config = dict(
    n_head=8,
    n_kv_head=8,
    head_dim=64,
    norm_place='pre',
    qk_norm=False,
    extras=['local attention windows', 'shifted keys', 'learned residual scales', 'capped logits'],
    init='trunc',
    init_std_up=0.0151,
    optimizer='adamw',
    beta2=0.98,
    weight_decay=0.61,
    lr_head=0.00411,
    warmup_steps=219,
    seq_len=512,
)
Each number is 50 + 10 x the weight over its row's rms, rounded and kept within 0 to 99. Layers, rows and columns count from 0. The size before them is the row's rms in percent of the matrix's.

# layer 4 MLP up, 1344x512, rms 0.023, rows 214-322, columns 192-255
097:42 33 25 44 39 43 50 55 49 37 47 49 57 63 48 51 45 50 27 54 43 28 39 53 48 54 66 50 33 43 43 49 43 45 48 40 45 38 59 60 47 54 42 70 53 53 79 41 57 48 49 36 63 58 40 58 43 50 54 49 42 54 40 36
095:60 36 53 55 47 54 39 60 51 45 52 71 60 52 58 33 59 53 50 50 42 66 73 49 39 63 58 45 39 40 58 77 35 51 28 34 37 42 48 61 69 55 44 38 57 52 53 31 71 48 38 65 63 58 63 33 53 54 38 39 48 42 47 53
096:54 57 57 27 41 49 43 56 53 52 57 44 47 60 60 53 39 49 62 58 35 47 76 58 65 60 58 50 39 62 39 48 44 48 45 64 49 34 49 60 55 44 49 54 35 53 59 52 52 56 63 42 48 50 40 57 65 40 72 64 56 57 34 59
099:38 69 44 54 37 70 57 54 53 51 45 60 65 52 38 60 54 53 61 45 45 41 39 58 45 73 53 33 24 51 54 39 52 63 45 43 39 40 35 60 38 63 39 52 50 57 57 45 44 52 63 30 52 57 35 57 54 62 58 45 46 57 55 29
101:54 71 38 37 31 56 57 57 42 45 52 25 53 47 67 42 51 47 60 43 53 38 56 45 48 51 55 55 57 45 48 47 46 49 37 39 57 57 45 38 53 34 57 58 54 38 53 64 52 50 43 40 56 43 39 50 51 64 35 53 55 46 51 53
098:57 50 55 49 52 62 56 45 48 53 51 73 46 64 61 44 47 44 56 51 46 55 50 43 40 46 52 43 48 46 28 27 46 70 49 42 57 69 50 42 44 46 55 41 47 59 58 53 63 45 36 44 47 43 57 57 57 45 67 55 51 48 60 38
098:47 61 51 40 47 44 54 46 48 54 55 58 56 45 47 55 58 51 57 47 60 47 60 45 54 48 31 52 51 31 48 59 36 53 63 51 66 42 65 64 47 72 35 33 53 57 43 53 41 66 51 60 35 33 54 43 39 53 74 39 69 41 41 57
098:47 58 34 33 46 45 38 70 51 50 52 49 48 55 57 53 45 67 41 50 57 54 51 58 39 46 61 62 48 85 56 58 41 43 44 48 39 49 59 44 65 44 54 50 51 41 48 41 50 44 50 51 41 67 39 57 44 46 41 46 43 60 49 52
109:58 57 61 40 47 35 48 47 48 61 44 35 44 41 46 55 59 36 54 68 57 41 48 39 53 59 40 43 48 62 39 47 49 39 38 57 44 55 55 58 29 51 34 55 37 46 66 58 46 38 39 48 57 58 47 41 38 57 53 72 58 46 64 21
105:48 78 43 52 48 42 38 52 49 46 61 25 47 42 44 31 45 40 69 59 63 57 48 45 49 59 38 62 54 53 56 33 59 69 47 55 47 43 44 46 63 45 41 47 27 36 73 52 50 63 59 58 57 69 39 62 27 51 50 38 62 46 60 54
105:53 60 70 37 39 36 62 36 45 47 37 81 49 34 32 51 41 62 55 54 55 51 59 53 45 68 53 31 59 48 50 55 44 47 48 41 41 43 55 49 31 71 71 56 54 48 53 47 57 41 60 42 53 40 58 50 44 63 52 45 65 51 62 51
098:43 60 61 42 48 12 56 45 54 35 42 53 38 60 51 55 58 52 33 53 36 51 52 60 43 44 53 66 43 65 39 61 47 71 68 40 49 29 53 58 68 53 43 58 56 51 47 40 62 58 42 35 55 35 53 50 46 46 74 46 26 53 59 64
102:55 49 48 40 62 58 30 26 48 41 75 40 60 41 51 48 35 50 40 47 72 51 55 51 63 51 55 63 48 56 48 64 48 51 50 59 52 53 47 65 56 71 38 36 43 66 57 51 51 52 56 34 48 53 29 48 33 48 44 46 39 49 70 37
098:36 52 61 38 38 54 48 42 48 63 33 43 39 53 46 56 50 57 46 51 34 60 61 34 46 41 62 41 41 46 40 51 44 51 51 25 43 45 61 51 44 50 62 59 50 50 49 68 46 65 35 72 33 39 53 46 50 39 34 56 38 41 48 29
104:57 63 48 32 42 52 41 65 51 38 60 59 47 52 43 51 44 64 38 45 38 57 49 49 49 62 58 56 46 36 65 43 59 48 55 70 52 31 56 40 53 58 60 47 51 43 24 39 52 49 54 61 32 58 44 52 47 54 42 65 39 72 60 60
101:61 45 63 41 35 57 57 64 53 53 67 38 43 49 57 47 53 56 63 45 37 53 58 46 43 59 47 57 55 65 36 47 61 54 42 57 48 45 29 64 58 49 60 58 52 29 54 52 60 46 62 38 49 61 40 55 59 37 48 47 48 35 56 51
095:51 29 59 51 60 63 54 67 47 42 60 54 54 58 43 60 37 65 54 43 49 45 55 25 55 41 70 52 47 41 52 53 48 34 52 55 44 61 46 54 31 49 58 47 34 53 56 70 55 43 44 47 50 44 46 58 57 43 65 56 41 44 65 52
103:40 66 57 43 49 62 40 41 48 48 56 54 54 54 47 55 64 62 51 49 39 43 39 57 41 36 49 64 50 46 63 43 33 50 57 65 46 57 66 72 42 49 44 44 44 46 49 56 61 53 66 53 42 53 44 52 54 38 53 61 55 30 65 48
104:51 52 52 44 48 39 60 50 62 54 52 54 51 60 64 50 55 44 45 55 39 64 49 56 33 51 57 59 45 44 38 35 42 30 57 36 52 48 64 67 50 49 65 63 51 54 52 49 50 56 41 55 41 58 60 44 47 49 37 59 58 50 54 32
094:52 48 57 46 45 52 50 78 43 46 42 32 63 22 52 61 64 53 60 31 57 46 51 41 38 49 60 62 66 45 46 64 66 45 53 53 59 62 50 36 54 43 36 49 47 38 34 43 42 48 57 54 45 45 49 46 33 60 71 60 68 55 47 67
103:62 36 36 72 57 40 41 51 47 49 59 52 41 34 70 54 43 63 64 60 57 54 59 34 70 42 37 46 71 57 56 59 65 47 64 45 53 53 40 59 42 54 58 54 35 63 44 49 39 59 48 59 44 50 34 53 48 75 50 45 61 56 58 58
097:35 64 44 48 51 53 44 63 52 54 56 53 65 49 44 58 45 48 53 39 58 43 36 37 37 45 55 65 56 48 48 46 49 38 38 45 36 76 64 48 33 55 36 46 65 43 45 61 43 41 56 39 39 60 43 34 51 51 46 46 36 46 62 49
094:51 48 46 50 75 38 37 43 51 67 47 38 51 53 57 53 43 46 35 61 50 47 47 63 58 55 51 48 54 52 62 59 51 60 48 49 52 57 45 58 55 64 48 60 46 36 43 58 42 46 62 57 41 47 52 43 67 49 67 51 55 51 50 50
099:29 50 43 42 60 66 71 35 44 55 41 43 50 50 59 28 45 70 59 59 40 61 62 70 60 50 53 31 34 29 60 47 49 57 57 31 39 49 36 48 56 56 46 55 71 53 53 61 52 54 35 30 42 51 46 42 60 58 54 59 50 52 41 64
102:49 43 57 65 52 45 51 54 49 39 49 47 49 53 33 57 60 66 51 41 45 63 39 56 46 64 37 48 54 44 51 66 47 39 53 31 40 51 44 33 43 54 41 33 53 42 44 51 57 49 35 39 46 51 48 63 40 35 52 45 41 60 76 47
105:44 54 39 51 57 45 61 46 41 37 48 37 59 67 56 49 54 45 54 12 48 47 56 60 34 65 52 66 40 52 43 47 38 53 53 59 39 35 57 33 51 43 56 59 55 37 36 48 52 53 54 49 54 61 50 44 47 38 30 52 46 41 54 65
106:19 58 56 41 56 69 64 44 50 40 55 42 39 40 56 63 25 65 38 47 34 49 48 49 56 43 20 48 46 49 42 51 53 59 51 58 69 61 63 44 52 55 52 28 49 58 60 36 49 54 53 46 71 48 58 50 66 56 57 56 43 55 55 45
097:57 43 50 57 55 70 67 42 51 46 56 57 29 47 45 58 53 51 55 67 36 50 81 50 50 60 42 50 56 54 34 62 43 47 31 49 61 53 46 67 53 71 52 45 54 56 26 57 61 45 49 38 37 41 46 47 62 32 55 72 75 50 56 47
100:44 54 39 35 57 66 44 57 50 51 44 31 36 67 57 42 54 61 54 68 34 49 44 61 47 61 52 33 60 49 65 54 29 67 56 45 40 47 41 58 55 40 63 54 65 55 24 42 42 51 45 32 58 46 49 53 46 61 37 47 49 50 56 65
100:50 72 56 54 66 67 42 51 52 47 46 58 28 71 59 35 62 35 38 39 55 49 61 49 47 59 45 39 59 59 38 61 61 39 80 40 63 56 44 62 39 63 48 40 65 48 45 46 62 67 59 31 52 48 47 53 61 58 51 62 47 34 61 48
093:53 44 44 62 36 40 51 38 47 47 41 48 45 64 65 63 55 54 58 63 58 51 54 52 43 56 55 63 55 57 48 50 51 47 44 35 47 54 39 51 43 48 46 39 49 40 27 55 62 62 28 50 28 48 63 39 60 53 40 56 52 55 65 34
097:43 49 60 51 42 37 69 59 55 48 41 44 49 39 69 43 42 56 35 50 40 47 55 43 40 31 62 54 44 49 47 57 39 29 44 38 51 74 56 46 55 57 47 47 65 59 73 54 57 52 60 61 42 64 51 64 40 37 46 71 56 44 48 53
103:58 82 46 60 53 54 54 31 56 51 44 66 60 48 53 39 46 56 34 46 35 53 43 32 53 42 34 55 42 61 48 33 26 49 54 56 55 58 51 46 45 39 51 49 44 46 57 47 41 67 65 70 65 52 51 44 53 52 37 53 57 34 57 42
103:50 49 65 54 38 54 61 66 49 47 57 37 44 52 39 46 49 34 74 59 39 44 36 47 56 41 75 59 72 33 28 40 30 32 33 39 54 54 53 49 41 56 67 50 49 68 67 40 41 38 56 42 44 55 44 30 45 64 62 45 60 31 50 61
107:50 57 66 42 43 42 51 60 57 48 49 71 49 31 36 56 45 46 43 39 71 59 39 39 38 36 64 43 41 49 46 56 58 35 57 50 59 41 53 40 55 58 46 52 46 35 48 69 49 55 47 52 55 48 36 53 42 50 34 56 47 37 56 52
098:44 52 46 65 39 55 38 33 54 53 50 35 60 49 35 55 44 42 59 43 65 47 57 58 32 40 61 57 59 50 48 63 43 64 35 49 43 53 42 63 46 41 65 51 45 47 41 68 45 53 67 42 50 56 44 57 53 37 41 62 43 38 48 36
097:51 67 63 54 64 46 49 56 48 46 67 47 46 53 53 48 39 40 51 60 49 68 46 40 47 48 33 25 47 28 48 44 58 52 60 64 49 65 53 59 67 38 53 60 46 38 56 51 63 43 60 60 57 54 49 49 45 32 55 47 37 55 30 62
102:50 46 39 48 42 28 56 48 49 62 37 43 45 62 47 57 68 54 53 50 66 54 62 56 34 71 54 39 42 32 63 50 54 72 33 31 44 42 36 42 45 54 47 39 43 56 70 38 43 40 55 53 36 60 47 53 34 41 32 52 74 54 34 62
098:38 46 60 58 51 62 36 44 56 52 49 46 68 55 67 60 37 44 39 39 55 56 46 44 60 68 43 43 38 47 44 26 53 41 52 58 51 52 36 64 61 39 58 40 44 54 61 48 41 62 53 55 43 28 49 66 73 47 64 58 69 48 63 43
094:56 61 41 54 40 58 44 53 46 46 22 48 56 42 34 44 67 46 45 46 51 56 50 68 45 38 62 55 55 41 52 43 45 50 54 41 53 61 39 48 42 55 41 56 69 57 40 41 44 61 43 38 54 60 49 69 44 55 50 52 37 44 54 61
099:37 41 50 48 47 69 49 48 51 37 38 27 51 57 39 51 52 46 67 59 38 34 45 59 63 51 62 40 23 49 54 70 48 39 49 56 46 63 48 68 33 63 53 32 33 60 53 55 54 46 44 58 48 48 54 39 58 49 49 42 77 51 65 58
099:47 44 57 40 54 51 60 46 45 56 48 51 24 54 56 48 53 40 36 55 34 42 58 61 52 52 39 37 69 47 38 58 45 36 54 49 54 44 52 56 49 51 59 56 55 34 42 66 68 35 52 41 66 61 64 50 50 39 22 47 55 59 63 56
103:51 69 37 70 61 36 60 56 51 36 39 47 43 48 51 33 59 51 63 53 52 56 51 53 54 64 60 56 59 40 32 47 39 43 25 58 47 52 56 35 31 61 56 44 40 67 62 52 42 55 36 51 48 45 68 45 59 48 71 52 49 51 59 51
107:47 54 37 62 44 35 46 66 47 51 38 52 73 43 54 62 41 42 55 36 39 57 59 50 21 55 57 51 40 39 36 55 60 44 61 51 48 36 49 59 47 37 33 41 65 33 44 20 51 48 58 59 51 53 54 48 56 54 41 65 72 24 57 48
101:52 61 63 44 69 49 69 40 48 53 58 36 40 66 47 44 45 36 75 53 72 51 42 45 47 39 39 36 59 34 60 41 40 52 70 56 53 41 44 47 36 60 58 46 45 48 61 40 64 28 52 39 44 71 65 64 62 55 61 57 49 43 36 52
097:44 41 49 52 50 43 64 48 52 53 49 50 54 54 38 55 38 45 52 31 46 67 42 55 82 22 39 52 76 50 65 61 41 52 42 38 51 58 52 49 49 47 58 59 60 49 40 42 59 46 53 49 51 62 56 41 56 43 44 44 50 53 69 63
093:44 52 62 53 37 54 70 69 48 49 61 57 61 53 45 51 32 52 51 46 43 59 62 50 51 45 62 41 54 43 50 56 57 49 31 58 49 40 44 54 43 38 51 52 59 50 36 55 56 47 43 62 49 48 55 40 49 42 57 57 48 65 48 63
101:64 47 66 47 54 57 57 59 50 42 55 51 42 51 59 56 45 54 52 61 38 60 39 47 34 58 52 46 52 34 39 34 66 49 28 65 47 45 59 30 48 48 53 41 28 47 52 37 47 52 42 36 53 41 56 42 49 47 62 42 58 31 49 53
106:51 35 71 33 59 46 61 38 48 38 35 59 50 46 35 66 37 53 76 48 53 78 50 46 38 53 68 69 44 50 47 46 51 53 44 52 62 39 52 67 49 22 43 31 46 47 38 40 61 46 53 72 63 39 67 46 58 67 31 56 67 42 50 52
097:51 46 51 57 57 46 43 32 48 53 57 68 43 62 60 33 49 46 27 41 53 49 51 47 64 51 35 36 42 51 57 56 50 66 56 44 57 51 36 58 55 64 49 39 67 45 49 47 53 58 33 35 58 62 60 45 52 43 58 51 53 52 66 52
094:24 46 39 49 44 56 28 38 57 48 33 40 55 27 53 56 59 54 55 47 75 40 46 41 63 58 49 39 65 48 57 34 51 18 47 50 34 49 44 50 31 47 59 67 53 43 40 62 56 42 46 43 35 49 48 76 56 53 64 62 51 48 40 39
110:48 43 48 44 66 65 51 42 52 53 58 41 54 33 46 55 43 42 40 56 55 29 65 41 44 62 41 45 59 51 63 44 55 54 61 52 44 51 46 48 50 55 57 44 59 45 59 59 42 33 43 43 38 60 42 56 58 44 44 55 65 48 55 38
090:49 54 56 76 63 57 46 46 34 51 64 45 66 51 54 74 46 60 50 66 42 47 37 60 45 46 51 55 61 63 56 55 61 56 60 57 43 68 54 54 53 64 40 41 52 63 57 29 47 50 57 40 50 46 43 70 50 45 59 49 48 53 50 34
099:31 45 47 58 41 61 54 37 46 40 47 48 43 52 50 54 42 62 54 50 48 55 36 59 45 37 34 41 60 42 46 45 56 42 31 57 36 61 48 47 39 34 39 58 46 46 39 60 60 51 51 50 57 45 67 51 68 58 39 52 48 57 75 26
096:29 45 57 59 44 52 46 42 52 58 48 38 57 45 61 53 52 27 55 55 57 43 61 46 52 49 52 53 56 49 47 36 53 64 55 41 47 55 42 57 41 43 37 34 55 59 55 42 61 47 46 51 61 28 47 51 39 44 46 49 41 72 55 55
099:55 53 34 47 49 51 50 47 50 50 59 53 50 49 52 54 68 48 41 40 84 50 50 63 45 44 46 64 62 55 58 54 68 44 31 24 57 47 48 70 34 51 49 48 48 52 70 47 59 60 40 63 65 47 55 48 51 43 58 54 55 48 48 51
095:57 42 66 39 46 49 47 41 47 63 55 35 51 59 68 47 46 50 53 41 30 57 62 47 45 42 52 34 54 41 40 53 42 44 74 38 60 52 34 55 42 35 67 46 57 32 43 53 46 50 71 50 48 72 35 70 67 59 65 46 50 55 53 54
103:65 49 64 44 55 40 50 63 51 62 40 44 53 44 52 55 43 55 55 50 51 36 61 64 55 49 66 45 54 66 61 61 59 41 71 44 48 64 40 56 59 80 53 54 44 57 49 51 43 68 39 36 59 51 56 68 58 55 45 33 49 73 56 51
096:65 47 50 56 25 43 75 52 50 51 60 60 44 46 75 49 78 44 61 68 44 57 51 50 49 61 57 36 38 59 47 54 37 57 54 43 65 47 44 57 48 51 54 51 54 46 42 68 52 62 57 59 24 27 48 45 57 61 76 45 55 47 65 45
101:43 61 42 63 44 48 66 66 48 56 42 50 60 53 70 54 32 58 73 44 38 54 39 57 58 57 38 57 60 40 59 52 66 47 56 33 36 57 45 28 52 35 52 48 72 52 33 45 36 59 49 40 78 46 49 48 46 40 62 45 47 41 70 56
105:68 48 28 50 64 40 58 43 56 44 35 61 41 54 38 55 77 46 43 51 56 55 50 48 52 57 37 41 54 58 49 51 46 53 59 51 46 27 42 29 50 56 46 36 36 56 56 50 50 50 63 60 39 59 51 71 45 42 50 46 56 73 59 40
104:52 43 52 35 60 44 50 53 50 46 44 49 65 45 58 18 62 47 29 40 84 43 48 66 40 51 45 59 50 61 49 63 63 42 60 46 56 34 38 52 42 68 21 52 49 47 37 35 38 44 47 63 57 59 45 40 43 53 46 42 55 57 60 36
105:54 42 40 47 56 55 45 55 53 50 28 31 43 53 45 47 64 42 25 56 57 59 52 60 44 44 53 71 54 53 56 57 29 47 56 43 47 56 51 36 57 57 71 53 47 48 64 37 45 53 56 40 51 44 59 72 42 44 52 47 67 51 42 45
096:64 42 58 45 37 41 42 70 57 38 52 48 54 67 37 46 48 45 70 61 43 48 60 65 35 45 44 63 49 42 42 39 39 70 45 49 47 48 63 38 55 38 50 49 32 45 47 62 48 31 53 66 43 46 30 59 33 65 59 45 58 41 59 69
109:52 53 58 38 70 46 52 48 48 45 38 70 44 47 45 49 42 36 60 65 48 45 42 50 52 45 44 60 63 39 55 65 53 43 43 33 40 57 54 28 43 72 52 67 42 62 29 64 56 50 53 52 43 59 62 43 42 52 66 43 67 34 49 45
102:54 51 41 52 46 48 61 46 46 47 61 50 37 55 55 33 45 64 46 56 62 52 64 42 53 56 56 33 61 61 56 62 57 43 52 33 33 47 53 30 45 46 62 47 44 44 59 27 68 57 54 51 46 45 53 60 48 53 73 30 45 67 57 61
105:50 58 50 42 36 55 74 53 50 49 72 47 48 52 57 65 43 63 45 27 18 66 33 32 57 43 66 63 54 49 55 49 54 50 55 40 58 52 53 38 40 39 63 46 46 54 48 55 58 48 41 44 52 42 52 59 46 46 52 49 62 48 64 63
096:50 41 43 37 67 58 72 66 52 46 46 44 46 56 62 56 63 33 58 54 59 42 59 44 47 41 50 56 46 55 65 37 44 38 66 62 51 62 45 35 55 39 43 40 73 35 58 38 50 68 51 48 43 54 35 37 56 71 49 48 49 63 49 50
101:60 62 51 68 40 64 55 43 57 45 59 56 45 54 44 56 65 52 57 57 33 52 43 48 51 58 28 40 37 54 49 46 45 68 47 30 56 42 51 39 31 68 53 53 62 50 45 53 71 56 49 41 39 61 34 49 35 50 56 51 46 25 55 26
103:58 64 51 52 55 59 62 39 51 48 58 71 43 33 53 56 45 45 45 41 47 62 53 32 32 30 59 50 34 52 61 43 57 49 60 63 65 62 56 48 46 57 54 41 52 51 60 57 52 40 43 48 67 35 66 46 38 43 48 57 45 61 41 37
104:48 49 45 63 18 36 60 36 50 60 54 52 58 64 53 47 58 45 54 66 50 48 44 43 52 44 53 46 59 65 43 22 39 41 51 48 63 49 53 31 56 46 57 62 46 50 67 59 67 27 53 53 55 52 60 61 43 45 36 35 42 50 52 50
105:45 46 62 63 40 52 42 50 55 60 40 46 40 27 63 58 65 51 45 59 52 59 50 55 49 39 33 60 66 52 54 58 52 58 47 50 39 49 47 59 42 42 50 52 54 67 64 64 54 45 53 38 64 44 53 37 44 59 57 47 55 56 40 54
097:38 58 52 47 47 53 37 54 46 58 42 41 51 56 40 65 57 67 56 45 48 41 41 58 43 64 52 56 44 58 55 40 51 57 50 60 52 47 61 20 54 60 44 50 43 40 60 46 38 42 72 44 39 47 61 56 38 35 41 53 46 47 55 37
097:48 43 54 39 44 65 43 46 53 53 55 37 53 48 66 56 52 61 59 67 54 53 69 52 68 58 44 53 48 52 56 55 66 49 49 56 50 56 33 67 59 37 44 49 65 53 40 51 61 57 71 38 48 47 57 32 44 36 56 44 58 50 71 43
100:49 49 88 46 45 42 58 67 49 56 48 49 50 39 47 40 41 59 35 60 55 68 51 46 60 37 49 61 43 64 44 62 57 58 45 59 56 48 43 61 34 38 62 47 42 69 48 52 57 55 37 54 35 43 58 47 67 56 66 52 58 47 57 45
100:37 45 37 41 63 37 63 68 44 57 36 61 59 56 24 59 44 66 55 34 54 59 61 62 23 57 49 51 58 65 53 55 43 37 56 51 57 54 35 68 36 56 62 37 50 60 60 58 39 48 32 68 56 44 59 50 35 44 47 30 41 50 59 36
111:65 69 53 59 75 64 36 57 54 56 48 53 51 46 41 51 51 36 57 36 59 47 47 43 41 50 35 48 44 47 41 70 71 54 67 28 46 55 44 62 37 50 36 44 68 50 56 61 37 53 56 49 44 68 36 68 37 50 43 49 69 42 42 67
103:58 60 56 43 55 30 62 58 54 54 21 36 67 50 56 46 42 43 53 53 54 48 42 49 80 55 55 50 46 49 62 35 50 40 54 46 71 77 35 56 49 61 52 46 50 42 36 37 56 50 65 37 47 40 66 47 49 38 49 50 49 42 53 40
103:48 44 46 63 55 65 38 53 51 60 55 47 51 48 50 65 59 56 46 53 48 25 28 56 59 68 63 63 49 59 49 56 50 42 55 66 39 62 51 46 39 58 47 44 42 44 32 42 49 41 42 59 51 57 41 38 44 58 48 68 57 33 45 34
098:44 37 57 45 43 43 61 41 52 39 33 43 27 60 32 52 33 37 69 57 47 47 40 57 58 28 48 41 45 59 39 53 53 58 92 40 43 67 58 58 49 57 51 36 56 52 64 52 55 55 51 32 57 59 52 46 44 68 43 67 42 48 38 63
093:53 44 51 48 55 62 56 71 50 58 45 61 52 68 64 61 64 58 45 18 65 55 59 51 43 53 56 60 51 65 52 44 60 65 54 52 68 63 42 64 75 33 45 52 50 56 44 65 42 38 36 55 54 50 61 40 38 33 45 45 59 46 54 58
103:52 48 48 60 48 41 50 61 49 43 37 51 41 57 42 49 57 37 42 40 56 47 49 59 68 57 62 35 59 65 45 64 37 28 57 52 27 61 54 45 36 55 44 43 63 75 50 40 59 48 37 45 38 42 47 41 55 65 72 49 47 42 50 41
110:49 44 52 36 52 37 25 53 57 40 40 56 52 52 32 49 74 48 47 58 53 47 48 58 37 59 51 43 71 54 72 60 52 56 48 51 47 70 54 50 44 47 50 47 57 52 42 48 42 34 47 51 55 45 32 54 55 67 34 54 61 43 51 65
095:36 55 23 54 60 57 60 40 44 47 39 57 52 24 60 41 43 56 67 53 58 76 49 71 38 40 54 47 60 53 61 43 42 61 60 57 51 59 63 50 50 56 53 63 39 40 47 29 52 49 42 23 49 64 83 41 43 67 40 54 42 35 42 43
096:49 61 55 56 72 68 54 23 51 30 61 35 57 59 46 53 48 52 35 48 48 65 42 50 37 60 29 49 33 46 42 53 49 45 48 45 40 49 54 66 44 66 51 53 56 36 52 43 42 42 55 55 67 61 51 50 65 45 57 64 51 63 73 46
100:64 48 57 60 53 49 28 62 53 66 31 51 47 51 53 56 70 70 49 49 53 52 43 30 46 47 49 53 55 50 57 70 57 45 48 42 47 73 52 68 38 41 50 33 56 48 36 58 55 34 55 44 29 51 47 41 49 57 66 59 48 39 66 58
102:46 56 40 34 45 56 67 63 45 54 47 48 47 28 33 48 19 45 61 54 51 74 37 48 39 48 57 54 50 55 38 45 45 53 49 43 55 58 41 50 51 48 43 55 62 55 40 62 45 55 55 67 50 55 53 29 40 49 48 49 34 51 50 52
100:53 32 27 49 58 47 47 39 51 50 70 49 45 46 58 71 48 32 51 53 52 47 20 47 46 56 49 59 54 67 36 45 49 60 54 48 56 48 56 69 64 63 50 65 49 55 64 65 39 49 71 55 54 38 53 40 45 51 35 49 41 61 68 67
100:65 42 44 43 44 53 35 44 50 34 50 59 50 44 57 39 61 36 42 55 45 61 58 55 50 46 54 58 47 45 63 43 59 57 44 40 49 59 58 59 62 46 62 66 39 43 32 49 27 72 72 53 33 48 47 38 37 57 45 34 59 57 49 45
109:54 42 33 63 41 49 60 35 48 63 49 70 40 57 63 65 36 51 50 40 57 46 52 49 62 49 42 52 41 57 38 48 39 52 62 57 41 42 48 50 32 48 48 47 50 53 47 43 52 53 50 34 58 60 63 67 36 51 37 41 49 29 62 47
104:31 48 43 40 32 57 55 53 47 57 36 32 41 50 54 50 38 53 40 50 65 64 49 68 51 58 62 64 59 42 35 68 50 45 56 58 34 42 44 31 63 38 40 44 76 60 51 51 52 56 47 67 48 42 55 41 61 30 48 54 42 54 39 41
103:52 43 34 52 54 53 62 59 47 52 29 68 38 56 59 47 40 50 45 40 62 42 40 61 41 30 55 36 69 41 41 47 31 50 52 51 51 51 41 46 47 55 29 41 64 69 66 58 47 37 52 54 69 42 49 47 54 41 28 41 46 49 52 51
103:37 52 42 41 48 43 46 49 53 48 40 49 60 68 46 58 51 65 51 41 46 57 62 58 50 47 46 46 39 53 52 42 49 62 44 47 69 47 53 87 58 54 51 57 31 50 27 43 40 52 33 57 57 21 60 47 52 36 52 60 53 59 46 57
099:47 61 48 53 46 46 54 54 49 52 33 25 40 60 63 46 58 60 78 75 56 61 36 44 52 53 46 44 48 57 61 34 47 65 47 48 56 49 53 44 45 27 54 48 59 62 50 70 53 47 40 60 48 37 71 63 39 73 49 48 71 40 52 63
097:53 57 41 58 61 37 38 46 54 54 54 39 58 46 33 55 69 43 44 48 50 63 48 52 26 68 35 64 50 59 47 42 53 48 59 57 59 50 42 50 61 46 52 57 61 40 52 59 61 43 41 36 45 55 55 69 52 45 38 49 42 27 46 51
096:51 47 57 45 41 49 59 57 43 43 29 58 50 45 38 62 49 41 58 42 45 41 46 46 45 51 55 39 52 55 53 57 62 49 59 50 47 53 54 44 27 59 51 41 49 51 52 57 41 58 56 56 32 66 55 54 58 65 24 56 57 56 43 57
104:70 46 65 50 57 55 63 33 50 49 48 45 60 42 44 48 39 41 53 47 57 53 54 45 55 61 54 50 60 62 38 31 47 53 50 53 39 47 46 48 32 60 48 62 50 36 49 52 56 45 57 56 28 62 45 65 35 37 61 44 57 36 35 59
101:65 40 46 58 40 52 48 50 51 45 59 38 57 37 32 60 53 57 39 46 57 63 49 54 42 49 56 28 47 61 61 47 41 33 66 35 63 39 60 49 39 61 49 54 40 55 45 51 49 27 32 52 50 67 51 50 52 43 49 43 19 63 56 48
096:37 45 47 50 40 54 44 52 56 66 49 53 60 50 41 57 49 47 49 50 70 43 55 40 71 52 42 57 45 52 45 51 40 56 30 46 44 52 59 58 57 37 48 50 59 63 62 50 42 50 62 65 28 43 47 41 53 51 58 59 63 65 68 49
102:58 38 67 49 51 48 45 64 36 44 20 57 55 46 59 61 46 62 49 36 57 58 64 47 60 53 27 52 54 52 67 37 53 67 63 46 43 43 44 61 43 57 72 56 52 39 49 57 44 52 37 49 47 53 80 48 42 31 46 42 53 69 40 61
104:65 47 50 38 56 35 33 53 55 62 54 64 49 32 44 45 37 47 44 32 49 46 51 40 50 44 42 44 47 58 52 43 47 55 48 53 52 66 38 59 52 52 61 54 47 63 64 42 46 53 55 34 48 47 70 46 44 32 55 56 47 63 48 53
097:46 46 58 45 55 43 53 39 46 52 44 55 53 54 57 55 64 52 57 60 66 59 57 63 49 48 47 45 46 59 76 43 53 45 51 45 48 65 41 53 64 41 41 44 28 49 34 34 64 41 49 47 53 55 54 54 50 49 52 43 49 47 57 53
107:70 40 53 73 66 50 71 45 41 48 58 58 48 57 63 59 59 55 44 49 32 54 58 41 32 64 25 34 49 57 51 52 43 55 55 43 51 60 63 39 66 51 50 34 59 61 55 64 51 34 62 48 56 42 61 62 52 47 43 49 31 42 71 42
096:29 45 66 34 48 59 52 52 50 56 48 61 38 55 43 59 50 64 50 45 39 55 61 41 53 64 58 53 40 51 55 40 51 48 52 47 52 56 49 51 65 44 61 55 39 42 58 54 46 73 44 33 33 50 55 54 33 47 50 55 67 56 41 60
100:60 34 53 77 56 44 41 56 50 36 41 52 53 56 48 45 60 53 43 31 50 56 49 61 43 43 66 64 55 59 41 38 55 65 40 35 51 51 50 49 54 45 63 49 66 65 34 51 63 72 51 57 22 52 50 29 50 44 49 63 56 61 48 41
103:48 56 44 48 42 63 53 64 40 39 32 55 55 65 42 54 62 25 18 52 58 50 52 39 44 41 51 59 41 42 39 41 36 56 55 49 49 50 58 53 51 55 75 58 72 52 51 44 49 47 47 39 45 34 61 64 73 42 54 60 46 33 57 51
094:60 58 33 41 38 45 55 55 56 51 29 54 56 51 38 58 41 36 61 39 59 54 54 47 61 62 58 41 28 52 41 46 44 53 31 39 52 46 50 45 22 58 48 64 49 50 51 54 65 67 45 42 35 54 55 41 50 61 50 50 49 47 56 47
111:41 46 38 48 52 39 46 51 46 41 67 42 48 48 49 67 59 62 30 67 48 38 56 53 55 62 44 59 44 39 48 47 43 51 75 37 48 57 55 58 65 68 55 57 35 53 51 49 56 64 63 78 60 39 36 44 56 50 39 54 51 41 47 56
103:43 73 75 37 54 69 57 55 48 56 59 56 43 53 47 77 48 53 48 49 50 86 63 51 49 46 49 39 38 42 40 50 36 56 47 41 72 49 49 39 48 68 39 38 52 56 45 45 66 41 41 47 32 44 42 37 61 57 41 53 46 35 38 52